config = dict(
    n_layer=11,
    d_model=128,
    n_head=2,
    n_kv_head=2,
    head_dim=64,
    d_mlp=768,
    vocab_size=540,
    activation='swiglu',
    norm='rmsnorm',
    norm_place='out',
    norm_eps=1e-05,
    positions='rope',
    rope_base=10000.0,
    rope_fraction=0.25,
    qk_norm=True,
    attn_scale=0.125,
    bias='none',
    tie_embeddings=True,
    parallel_block=False,
    extras=['capped logits'],
    init='normal',
    init_std_qkv=0.0325,
    init_std_o=0.00692,
    init_std_up=0.0325,
    init_std_down=0.00283,
    optimizer='muon_variant',
    lr=0.0105,
    beta1=0.9,
    weight_decay=0.013,
    lr_head=0.00939,
    warmup_steps=0,
    schedule='wsd',
    decay_fraction=1.0,
    decay_shape='pow',
    final_lr_fraction=0.0,
    batch_tokens=8192,
    seq_len=512,
    doc_mask=True,
    train_tokens=104100000,
    steps=12708,
    dataset='wikipedia_en',
)
Each number is 500 + 40 x the weight over its row's rms, rounded and kept within 0 to 999. Layers, rows and columns count from 0. Numbers have three digits each. The size before them is the row's rms in percent of the matrix's.

# layer 2 MLP down, 128x768, rms 0.0636, rows 0-127, columns 448-479
103:510476490498490469536429549588526476625482468482509541438473447519531370441508536536458528498448
102:480514497451437533497548604435548467450462496528508541450560513517554443445516472463522474471540
101:455505519468481454431520579474497462520527543493541507477465563484587501486524540505478523512499
095:419521507585530491502488500490494492438495497451507461434449593569406490512509472441537538518470
097:569510515531504478557579505524462524506511419454521492525503489436434456487482504482475485535561
100:514518533446487497489585485491486487512459515595567457510464522547470454472515535467519449530541
097:460505485560464486454423521493552524475456485512514467541437489466488494493443480440473489503512
099:469483520508545407507522552523481533472508428548486474589545536463422489523516484544585470496448
103:484461605490539492494477515586487504473509558448484468503494475505516463470560477440462454506561
100:519527511444527465451433540463431520469445523567524536522544524485474492474507505467527513479497
098:512561609524456507440479472507554465475571427478517448528494517531508519480485439468508522519438
107:525483530510477513489469515591545459478519523468427495485552517554559538447454517499565529492470
099:468550560535473411453545525559499490470520469557488443550521473535470504618569495424529569475519
091:511502501461508485521536460475527510531451481473559524490470521540514547457488531514465485460446
098:520534483507530493528526512484508477431465546473516523512533462521452479523526442440468471511552
102:471483524450522517389490522444494489511496502501524521515495507492506513478510507529607562551527
102:516488494533466500541522531551542478469528503443470487450526521506513455570525533446525562510566
099:556537545466469479561535443461484449439602538537557508494542477501470566509433442478537446559488
104:473485482456459473514505504559439493421433511456518465450529532477555515535544502484495552462538
099:525561519485480501439525542536490470542339531474473518481375521490498541538440490504510467502488
102:548558495522534490510530510471459515474567480463463506501542541600519472514512486480505610521549
101:533530528467490414460512520507432445495426504562490536479457510494443548482492545491467439472541
104:544539498479527556481497527528460475499559472458545604472559505509473468449467537542412578452586
103:491499489426497544506483540551528426534470481511574442478537391544458470468546531485448527558471
100:507482503441507500520510478494534511500565502542484588509500503483528523522509473550477514471433
097:558445533522560515497525465499505462494515481534521530453476430523479528462480463532568465454495
097:530496502573521422507493455453481585510420478393451410464469441558532514488426516539499504501466
094:512518573452424540502495497468458518467491474480471433534522438496554529549477477540563516544463
099:523499629469465454566459545419527510537464506466527545554466482492512502503442493482498478537391
099:461487516484497465526548505507507498495457494556463437514520484463510574542533495560564491489425
097:511485484482519519524472481447530458487539477519530475508525510467522545517485472519598472494447
100:586517503481488516560492509501544568475467460499500474533524552584493490460490453549471511478503
109:532413435538491510479444443461487496447449370499466532539554502474451479465564496479506559568550
107:581607459549554465489441464505506435548508463494487462486487486531497542523494544502494494525467
102:503498517501549439534540513514479499509435538418451427499508562470521500516490521570505540506556
094:456546535448562506404476435430514417537505487508485491512614500463476554522486476498497531526564
100:493431436492477565478563502441581482552533504525470474503551588487531418496505502470482550499542
093:483534522517549509443509461482458499519564475504506512448514529550472505437470501512528522451472
099:504475522566513482472509559565496453436479471464573494497566489517471468471495497501505425580468
099:526499447478469431529522496496479498436454501494527471477503412472510524454407556489523514562537
093:478475463471491554535535452500496442494496509498557476507504527484555512502496468459468497541495
104:457579572483491495486492518527477536446458488425549547553573447483397504549509535486525524459554
103:429558599523525534492492529481536535565511613532415489488511427436521497478520491522540526523524
104:526533548494511483526452568585511513454455542456564466498579509540466523535474486525480470467431
098:522465517510517607526492459497434441485448504537475503482477483482503487551517482476507453481481
096:526474495578481479473485437498535492474444560473477502498558493503564494514547519493472461493510
099:556581543504536455496450492497491519528569548513475527495470468510486478536544565537479541510475
103:512488495476479490528494552544463404475472485513534506509463504495538526495554512510518493543565
095:474439518495551554616478539484451547571474500477508460517477555495431510470506459490482526536470
105:455520406533529488452499451469464503458457485490535457492550586511420534521557537447444458450511
096:487565477486475537457550522525511519535518538452553529497462505581482441510490521512454513483493
101:467459481477563531516548521479513504433475510484549462417521519534501539567488519479478528405512
099:502490602499406521543385479509435465555478539530493480603497471460570492499511485458474486498508
101:510422513450545509512529516462486515505530597554487496515523491547441538549526482474441541481456
099:563517589508426468469547470520498514475526511525391547502475448470527472457468539524523507571510
100:431426475555549590455468526527448518455525480486475485456513431524443439485501491490527513539448
099:475514513430451491551431479509544396532490511451521474504445513573479592551450528466557522563473
102:518507439468478492547463496521574540613461494561516537488511484487486393467541440553546525504540
099:542506451508495560500489537561438525439483493518441517531440481512511555440570375497484529447528
103:431566522533504529500453608505455483472484469478532472440446507519544527443540542493531513464523
099:460478513494519554468423492407543449500518562435450465458526418536516534454525508548534552511495
104:449530564483510440532594429526466545556571521553524537519530539462467523496505524474483531544453
097:508523565527462521490466485491568492414491482574534547553508556497532537592525490468479429514431
102:529464453489465453497489470526502549451491547499546494426553495540449505497461598590468519482419
098:488485520504463598606439455431550495539473495511488423456505484501543510486537476518454514478577
103:474502474508477477624486485506489462460541502515484453563438467453372565464537460478481457508480
099:519492540484473463450469483498503477494481492488449474495466512577448458473499513489472612474430
103:504475487470502502504431490488570459511519482522509481546507549451581546572515429554475493548502
101:440547497525508503526482447464519514640549544537500492542506536470499490479426521560485466485548
102:468542462466542581474507456469528493432498496459466477554474532461459564495531503511488463481451
101:580446538517522464482443453498446484407494527453607523552567569568469442502494493604538533487485
098:523502535534513502480471492477570547465466440523520514537503447525514513508462487452500489526486
100:470491509514545516508476461527505506476510452408524484501483495529404473478514541532533488483451
102:521511533485518481536445507509471528482488485517527455558490533486480417488487459493489452548499
096:548548491479444520533494464495527516462556506508537505503440444517491534570504447499557526519528
098:574498539439545410411485506535498532487476515474529427469449568527498422495459520490488565520480
100:495537506542547573480478528495518507471524545561523503602549520423467538559519440601476420558503
103:420473481515483518506487541466472511519437491526477484527474494450440498540492548498417506504482
103:479524531566448474519520524457471513562519533473539556493516498418499570510543410527535583493498
102:469571452520496519450492493588532506533451443547492563459485495455519483514512525506464557448561
102:409525491502458589488463533583503514498463439537507489417563587488540510503531574476446423453564
100:493446430557494485503521527503488528497530469490513475514505496461497513492484468514511447508566
106:520502480509492533458495544481514517405407484509514555439529472485513486535458487573492493544538
101:546380557507536473456542488585467561493461486513556553475575427561470471483520544509478505425464
102:505463515480527515504503523521521534566578564519454464576476517438416530509464568503525493579483
098:485483519486617511550524541414544497510506452524526424532467531470493498493475566548518449493513
099:515553435474480514495527527485560551481505541462525457504524471441490501533526568525533445573459
103:471461467467423523441496464524530493530609474528498481524524528525499517512527448495588617576524
101:532569447533503509463529536448574474481518457465515405509547502492546525496446500486474546498480
100:522498548481553472466504577460514525481430512484485534502478539520533482522509542546503500631464
094:526455524499381519456496564491479493514470421514503456493538422446536455476536482502491508467476
095:486428441528478431508524462503572479567500483542581475537576521524481481596517409555520505496466
099:538510567478517493423534436517520531488489586508475507521495487449539526556452425500571554521506
103:519544498527469473503503550502610508485557529531504564464463523505501528493460507481445456497485
102:503515484509490499459507513521579526488486503481460481525470501486514512470515455502531560557459
098:472561423519542558530615495529456528483529493457480547503552449475453560539489470459524484438551
102:487451511520486418438528443475564452502459468550567528470520535412470501489499485504536613489501
100:466461531529553568467456524539461466547438538557545501460543462503534520487538466495532582489492
100:535468508554478514517492485455487485484491479383445516454519511470422422469453544509443481478497
102:525530520484520454482437495476533475440530499486520405529469523504565505491521488472520447501510
104:498503525520510504492511459497549482481541483444489516515534469529535482492512453506526463456449
101:481539526481522457524523499442470536476534488498493560513541499553524542476550459537499475487444
099:500440554438513488525519576511457506418421452596439489453557489436462533510482508599439548497475
104:479445491518477479531488530488556500501470458468477466495464469492546491497519464436506570471589
095:538483465472461536539446492583542401550535512520488522450474537595510511500491508510501458490506
099:506528577553451510483516488518461442504440493466451439507522501500461514532549480512483508408453
104:535458426551468454506522517478469507478468532525502449487519480471443448517473515500501522477395
095:488491485524534507495505477515483527509521438500453411431449504518501552448517584563506445471568
095:487548487473431505526457578511485487505487411496402480496487576497604577507519545513520576514537
097:525489520528496517457512436488475487516562483487458520532441443540531557472502524557403479563473
102:459498460534484468445512569472497505573484516567522540527555512481542489412489531525492466499498
100:515424465527557493557538464528498535495479530489492424482503576477521466534457520462504514514469
097:475461493483512549500487543498463427438520506509550450451485480515429518483531524465517529491530
098:478503500521497528507536537496474542519454514465521487521448472523514458432526447503546555503565
101:380473515475469499445571585472482481493468519507487524570465547479503530494557458541509479426462
103:554489499548461480516541469549429484458517504492449483496563461482477566476473491533453456475512
104:556532517437487483517422557515593534525529493510512502479501448573488454535464537502527517500441
101:456464499495505526460547484495567536428504462444469495530466484487544525510528502460502470518466
100:443501532494540555486525544518453521479458469513503392485497531494551506483448438471555460459521
099:502529497430540468532525542474491433516447481470453483402487558499517448502516507477590526455513
093:479465438576522544491411506516499523457533590558518512490542452502546486497480487483521470440496
096:497526536478534481468526498531518522503535535522550508543517470580499432535526512490567496546426
103:435541531479485534543485508535437524508513522522523504515508526527450499484541516508500503457456
105:529490550406509492463492446453589500434521525504554474466495557509541490512533571522523493479520
096:492485529441508484535498483548516480523566463547475435454494433492533495473514570439477477463569
102:529486542447517532466389539442522525421495512492533519471563545557518452435463534480495491601507
095:478508553472471518472520519483430514589500535497470487466529496445510570570498517472517510457475
101:494565598459445589511501493475494475451491528479454492492533493566537480489474487517497489516503